config.yaml
n_layer: 11
d_model: 256
n_head: 4
n_kv_head: 4
head_dim: 64
d_mlp: 1024
vocab_size: 2048
activation: "relu"
norm: "rmsnorm"
norm_place: "pre"
norm_eps: 1e-06
positions: "rope"
rope_base: 16400.0
rope_fraction: 0.5
qk_norm: true
attn_scale: 0.187
bias: "none"
tie_embeddings: "early"
parallel_block: false
extras: ["local attention windows", "paired heads", "gated attention", "attention sinks", "value embeddings", "an embedding shortcut", "learned residual scales", "skips across layers", "weighted sums over earlier layers", "capped logits"]
init: "uniform"
init_std_qkv: 0.0388
init_std_o: 0.0
init_std_up: 0.0388
init_std_down: 0.0
optimizer: "muon"
lr: 0.0129
beta1: 0.9
weight_decay: 0.017
lr_head: 0.0201
grad_clip: 1.0
warmup_steps: 0
schedule: "cos"
final_lr_fraction: 0.03
batch_tokens: [65536, 131072, 196608]
seq_len: 512
doc_mask: true
train_tokens: 663500000
steps: 5659
dataset: "wikipedia_en"
Each number is 500 + 50 x the weight over its row's rms, rounded and kept within 0 to 999. Layers, rows and columns count from 0. Numbers have three digits each. The size before them is the row's rms in percent of the matrix's.

# down: layer 5 MLP down (transposed), 1024x256, rms 0.0652, rows 230-242, columns 0-255
# up: layer 5 MLP up, 1024x256, rms 0.126, rows 231-242, columns 0-255
down230 089:479559521581488441556410489464552489497458528563495461524441501474557530496543519449554490493446445497405536462446525494457557522450481478428566526452506553518482531464528407577412548624547457480448525436477413488432523457521471559415573479492457518418508433602505397591492465464590446536479422404397402503426463489480500507569510447480456520575456477507479479508526579461538501524501489479383493490513400465499583528489485519489559534506482469468358491507404511461359562521422550452473588468509428560590517450503488631433514443474499608496557482490454510497436450551492461513481492529512483459433448578515486517512424585514538533461483535455499540398541507421466513391487499446534560491452574480518472539554434456508489516553539535526480420465433460461513471464554529
up231 098:473522371429492393394377442535418427547438500454505498507477548519475408460525565494463557529543528514455424492492487522466512468472428429446493493420516535589499571529446489406533614426550494495621513487507462461513562518504409435502538557465528525558464480493536500449498564477540464424512541407570485573530477516527472540511505513560506451487436458502430542479514483558450527489522559569528493445517566430544472484468560488497517415490552467583487562549450520505468448631487517597540499512488481576506426544535409444449502502548530470468521513555555580470530467514546538474541524446565573488500498456465625461538409444449556467499565406526423385499545502489487435511569433577508557477557454407406436494486427502487476576429502511421455493578460513428489446503503554
down231 096:489424482482400496454479456488534468484488521457460499457489539632634485494476540536489544560539443486477472464506451560590417515517517477463516475465561586585401440454440486505505470443459458593527531437473505430521541590581471503486574595581452484495466514559592509496563626530451422450441494461507482426484520477459438363480477485556457449489490499528529503477425507449602481506507442403504511618546512534381457490522447533457565469513489426478540535478509429524509533504448506498464591437585443474539440542545409489379521480535558533498422510613476501500570526437524607585471532522499495561495459498499478468552479457460504481461593488627549506522544511480495442467583523547602514544469448553516476488586503487538523507528506403501488480534570494494502615507486464
up232 102:524549547538542431528564514530501581564472454502561483560471551483544456500424524482496470541502419607477536591538535487483528461468514583533414567486473576510418457564431563513470569431568488582408375489462498396483577478467433518497487528554446420463607512536512554477474490552418503472503486566520417503505510526442521555466530580442495550527506476508500383468489414497471470511454624408545494434466564499485494471461463468526441537505482618538526517495471542538536466517454523529409525483519512539451607544459572583591548574531430443565563529500527508590455520529416476591544403590475571532496554454532418487538501517571395420543649508488529532540419475474483534477508528550507549524455514408418499513530498505512444454472570526546482473446475551473495506464522482
down232 094:413553413534529474582519582437487521528444496567482458615512464493512502556472495476480567458411437466523522557515592501586566530464460493578585494515487539458417516567395531461490560525513587519460488626439556493530426457439481491481510539564521538542551530493501457495496485513508515536480424560633388540461447505506499428417485469422545447494443526438477481421453486553586501440478403446493483491579468499543508505464478417512504592535427533427519519496433543536556517440507486509400537512621432501528551485499452555546467399475504470515529470518544456553438475533422521445528464576573525488495445530469494502496601417537452441498556553468534477523461425435476504513588458425561552553519502415503526496531568380520339485583518530528523495542532486500464503469584505
up233 104:624560524424503483554579530510446467612566473451551651442487480527496493502437429456451438488493436508480499578550453592433503455472634529574517505473497516587550513491476414519453500568575545477519461393481455443568550657411521546576545566511473527440557520534437540504564401469564447490477564445545540474623517561529498583536503510456482633461509563431554443513506495475595534408436464546492492522511542541529566547505533453430523485495513523529529451503462483512502501474461471467520501515421549556523551517586511567569525498512472543475464523568456479495457518467400507538509427435491591446463451510522496600420487532475497475442532473499480536435448426504535513494524462455537419520455468500496508531508482479532467563413555540440533459627461518441576485473502535
down233 098:512471508534541438439484483538534515453487469538533440519539515371461521499578455435532561543480476533573550409594492518506564553448522568556509528520450549552554488561614615540596457537559422520511517527496534396481483503430433524531477410509517477515439599541519531550541547524494478525486497484536478538533539515585426492522506434456521498498515501417512463532459541553536481482647432422423585493571601494504476563496539520488426433519408512372541520453504519507504469530600541464395616603406528522439524497564498554506476532509489569535407486536508494523453579549496474483570536493479499504510509528443547504535441504502484586477496456569444485422523516516527433516540464617552454443513416631541543444498493444435398508516435527538475579540454434480502521550477566
up234 102:469433477477496450533398555551456501400453542586496485521564464410430507524522436513432518443549462516506529559492459402518480496481478528496509558456465558437513490529463466521480541575512462542494535523613537600488507493525496468557364435531560444508448495511538598492531402525526613611508513474500558407499559505412579477484437457582458443405422446496537440497571432452447522532439498514516544517534557471526489520485462585433430361473452594496472535516427496594598474460509520480475451451464522531484507478477514458473547458531472532527575517475497514452454599479556466578488547527483440519504577523436388510430546332534508499481521462472400588449481440423580567460441455584491558402493492568519506488498501534540484539478421474500508498490521559524520461500502480
down234 106:518541560564381502483487521491490497536520462504481489615423565411472492521522475508526592641458366474488452481594505479458583559481463435511579610517539517395500497509411505553454430464564459421584483571471469417566429542545509527567467473508445458500486487520547426468486456452498460435538478437514440430490468545495475434491404524480495504523550531419426462518523547541419430513521515484455420524390491511477492424488462438533480490510509503514445467438535534571429496543460471458456491473457524400367589414502497459539534493444469556457530470544408505554543467499535466418572508528453566581490498566561503529612534540577483558519549529548507456516501458461434480525555524355511608467440431518489521475535506520447507531499427423535456506541565434455498512476501470
up235 136:532440582509514618468562503508402487440496515538535552496515526394513505531420454472476461585482420491410496540504507448614475495400449525572464458475492420637542558491499529500528462564554506472526448516373558440549388556500585471575433541490492453577528490458485544546427510516557500457522446484570538449575543533522567535478471551445537448526499521501478580457450519479422412520562599486441452572604604510522607430553496537460575484459466453509504489434557530605541466515679498498479539527537479553520474513525535499489540454436478563496461493525557469469428504503387452463506478399563464571504469460527510437407481487464493386517516486489479435504470531526472524430403480483430494521554507517493577466567569492531512532483466515474466503467500486414513468513482453
down235 141:584518569439564505462534427480494427499475542549497497446459529458439539546538584486492404505462405481451545661437507451524466484523437523503500484416602408520534493494534428597480448533486497561503438528455529625511493482525503501555510556513467516562538464520486476501550488450564474525511548437537406415549531442511454436365469538531493492513519564575539519438428592464568564545538561483526479512507501368509493436574426490413479512503493452417401476415493492533505471381563489511466581546434350464423513516502577482423466547540539557538530470586504500479447506468434520575563503454548495482539514491434498532533445478453497509561484486475550432479468505616402526503501605478457441526489466542419513525482486433419528543497431469422502507532530503425509536551484476
up236 095:441463373485479590599521554472514451566508382574486488464398558414465479522444533554493439535469507511441556507535630503484498557457504423495531473556418552523520515520497363605527548524464496443591559555520390472505507494481517554547593526559424552512451541539570513481435461467595496507508513559521509533456513573610481488442481544557470487490401516479454475511582565492537444467521518491553505461538507486432456471636517505573514444518532497482454544473433509444444512582481551533483462432595523446564541458452561579488507453401482535450573515494479530512476468590497474531470573438485573496509483531549527422571546553484462457467500629494465457486514402501458494392505481491494515450550547448512458436484501485490491346503483511470453531587543458572532546535530501
down236 099:423527456576433504633518460435541530584505472479519368492466529495468515528517385447590527534501514475496466431504514382553496530471475442401580503435580522494532499473534495494538507586540442546439510530494482486537543572564491468509506537425558385471547528384541514465499504529493538535550517466473485494480528466474437501553492532457520483492431461445532470399490426502401486496572471533569455412533398513523390542531470435512509585534512459556503469463519429494486538523500558568492440527535456417598398525438475490500511473571514526519540509488500539462426347434462468481504532529389562484555491489407496588536469530522432470485492508456456514535543538489432510422489384428584514540503583491483465480532454530501438453556388529525397426542492427544544557537540561
up237 098:632463466394461451477471465567474512560505564511492469557527444441510511518504530503487485526502484503503575616590494473440449481516481493563537370547542501504488560496559475530487472445468581526494514550487461458552604478493448503501420600478537475538575507467535530410559474495578502468419493448478491576580546499464399469500566473458434475508584522488568525499495481630549521643399414543516552546567516495477534513472490431543551580556568488540471451464437519494545450489514483521549524518494557518546467479473439558474512574415561546530550456513451467557459519612521477460486354434472502523512496544543524517458531548579501440389495449417519545445454527524487399443404396437537463406552516551488548570435486463531511470469549572569497405562480454540519488474499469
down237 094:449484488495465481625561479564446388509362461435480472546549492402501506546509481475578454431447479502489420566462539490398435475468456504551539529468462455519536555427413519433498522435462460491489502543469553459422499457514508502538558507473458451483462463446482493466343480562495493451542503401536529417448542462385494511494483476548561491403559457602486519449576521505494499476534504456583470394448535426491539592450516376521516484556513438504491475468489566516589449565468488486538512532488438579524512476452433498505555506450502439530558505522443594547415613489534549517454530524479509481478545529497558450544532511555432394457542507498532508545418569458441509537566520473561448572463546412557542473410427516520548407523616458524510523595559486517538478549475501
up238 101:408593626488544512540475546470448423506439558469501484548396486531493587524478480538455476514464506533578540529505507471467548455516618534500495549523483509496576558494486506470446485460569497466554489516536418602531590487528512508443555434549538480505472542605486476506483436446515514515535575474556471599489451510572447510629514509484452547549452468482551431522527465545427582479401508517423520461499537534519465523524481482470561521523393538428444467493512598558480477466459519608548426600461576618483580511485449431565549419489459460486530493454558478501448620421557518490494473559491451507540523498481480473542378497584454512495509508521416522507487556462496507413475479424611511549566522491555464452482419520429557442429471547430510498389430535441466463399512553
down238 098:473444564436466481480531444506566517486525521424528442474506583492464536527522490539486427459606536565453565548423452545479450474509579617516478495501487415554532518512503500463517476435477472474518495498486483504539488544541505490518488515405465506455451511504513457483509447396475456512483530541518445495582507522453456465556444470479476433481463486491345496559499615470481495466578608578542470554524502468474616514476509582522467544593482451424504510567505460443517565483549447378510523412418496586673519576520494478459573454533450464426509447475495480549530518446529549504485405578487364490513407494498408414472477482520462436430451467560541422591430486563519565560511580560493524444525448564425494486555530475541471470521520527538417474539418502510497373463466548
up239 100:525445482438511395449575447503429563489504568454480490485485477639466514422436626597478470460555496441549543475445473557536495468534428506594468461531492565453485461546552507484457509556502368562439424459472473515555523453498503538446525464581425474502496548404557507482452478401474541575425495456522523547593516424415487513488517389504452467531442410552460448475527448482579549501562468560543498477407554453537479491529556561478608440456481629518494485482514566459472559575483526576481458421418558466499417490487471483473521591522549462536440445424518516463478440546473419460460472525521418482487499509493531481483453453503522491470544536525476538543551530534542486472537383416456543578498440490416566467467471517524445543479495579469558571501485410511602517531518410
down239 105:487445464580457535531514498470577451525519560522438444549459569450471486576615556508523525435505536492548526518596531526481445496506452445534522436505570475434528553549505448465497478582563475500389416513591500437459438488550523484491465490486464420505506443493518548451538564512584525484588547464492537564382544529532552431488501474419533521577489455523539516501529471430582388586461577594482487611452497405465468575418460561491537564485487476503455496487482484491443510531444545432469556528484483544511610472496452540431600464425448452538473402434400554462530546520560482476466355444526458470458478469478478433470531474504517499552491518505486480586510531467472413494456519555511542497484574473435423520602499493489544521549475465435492440475547332433488613488463537
up240 100:422465391467552604485469580487552389478595450518453488540547508406564493515496468543455421528551500469530518553508471482423505530545498551494528566510404536502572454552504537417593472538445542526492422547515491501523362542483584576523492475479580451539562561498514567443492487586486402551465414515493427558520432457452483501561515553403478562446464412475460463500509485518466470479500412446490526563483551480421477488581497406544516523554507581449495584384420547547484486464486427449495501532470431581490475466604560492529607558523503499458445454569576487531481510518550519549471550551487498526515490467370509506522499478447582542532543506410492517497552540485506495476425422525495612522556511534457585452544479516522520569517437544569532500393551487438492573553516550
down240 110:480528528434353498464459512375463509538464486479462374548445474546477437497501520554525519565557454478456546474556478514493521415429525611482574482545551476494549488449513539447556489396468623517440536500470461486560590468494480506565569608526479503475548616447516562482453459573462451489600518565537478524523532427473510493528518436566425511355453609452489516572457409473511485485470570450527497526443526557551463505457467430505593422544471544425553491574496505500548475486499508451509630525469484537438509452579554494449542541513454506444516494491447524516526442560477485545483537539404409572525481467465445571528419506489501492449509474489515481452473520558559524581523507576481454461591564486528540409472576406490520491411456549523501566531425482542496468473474604
up241 092:508539613595447537492487494534479423573480509502407538532566477443572546494546487461524594531585571456527573465418484526467514599408532471438461418487477493519454544579519440619539476489483474492554544533389442575431455577536585569523573435480473481534572500419523556448474518488465530567511549492560504503477620524528544490539436459498439592555492486474560492478490486475464453469518516545506585512491495564475485437518504506443559477531446516541607431544453504501550495548524488537540502479456585454452446485392545450418549487529509541454447444575614443544450460498501441496527448543450469585464570480531542539516564452445459492435515414499491480574531460564441514436497562543467450575568505512499534557494513506529391485397501489534453576543398470565630565503477502
down241 090:488473450410501425587558476454379491486510471544504533486472499466465467510529501507462494495545512424517549606519474417545487453422553525479456448521483404441435446461563520536521512454435507473509506413525506510483485533479531523447526485555434579475459493593481492575486565572493518460424482496556526452440516501513527546519487493523541379409523435662502526414536524469428500534513472482446442613498527504461514427528502575452485466389445495514467539584519619500495459510449508459447451485458544559544549508514563559466480564466591544570525516515478464529487540561560527495532492551472554463582575527509431466520442601412584464516461518467450490550618579562512503528465558402522620523515625468502464505419467471471567523493555398521491503498568432400462546504500615
up242 102:501506518559391543530557583376496491594461433535539458510496567537475609622468504545495607433553444489494452507569487575511504468545523478541515592393534475519479511604559509491521455506569452619490487467481477531565586557507453476543537562492532589492539490450585501563534478559524504485486536530420523496439554531470562495558434455559468513535551540492553496475441562449483575470545516580522562462458583482469394562492567549447481493422502533497497441582441512536466531544437552498473475539504517567504520540478481544470444489551455479437529538545492527385560496562509454576491492560548523592487466551519447452496470532486542481413601466453486438482548501522440472486515549546521556475499431558553573553387480480528529478569515441496623574478557536610375462501587507
down242 095:481507524566495506571489497483491460418479373466533438449430523490514517531484498521603555490604532492524514421466500482413498454544481486504579508439496477487459448511448556439534588475553558542543482480483523482528544490488419542539411513431553559513468487508545562438482532532493517445533588492493426555436562482567453453464429511497510546518503466533505484543439542536390483506425453535613456539492551463483452553459577442544482471500494483602429373496475511402485434547391462494507512592499522538505473511505466589447506454609565451472455599600486588483578512602530539471556452485407441528480533529626435472592408529445487414383478557460455488444456475452514494425520489459479480535509597432506559573536519552486555533447534430480533392461520467553455473524495536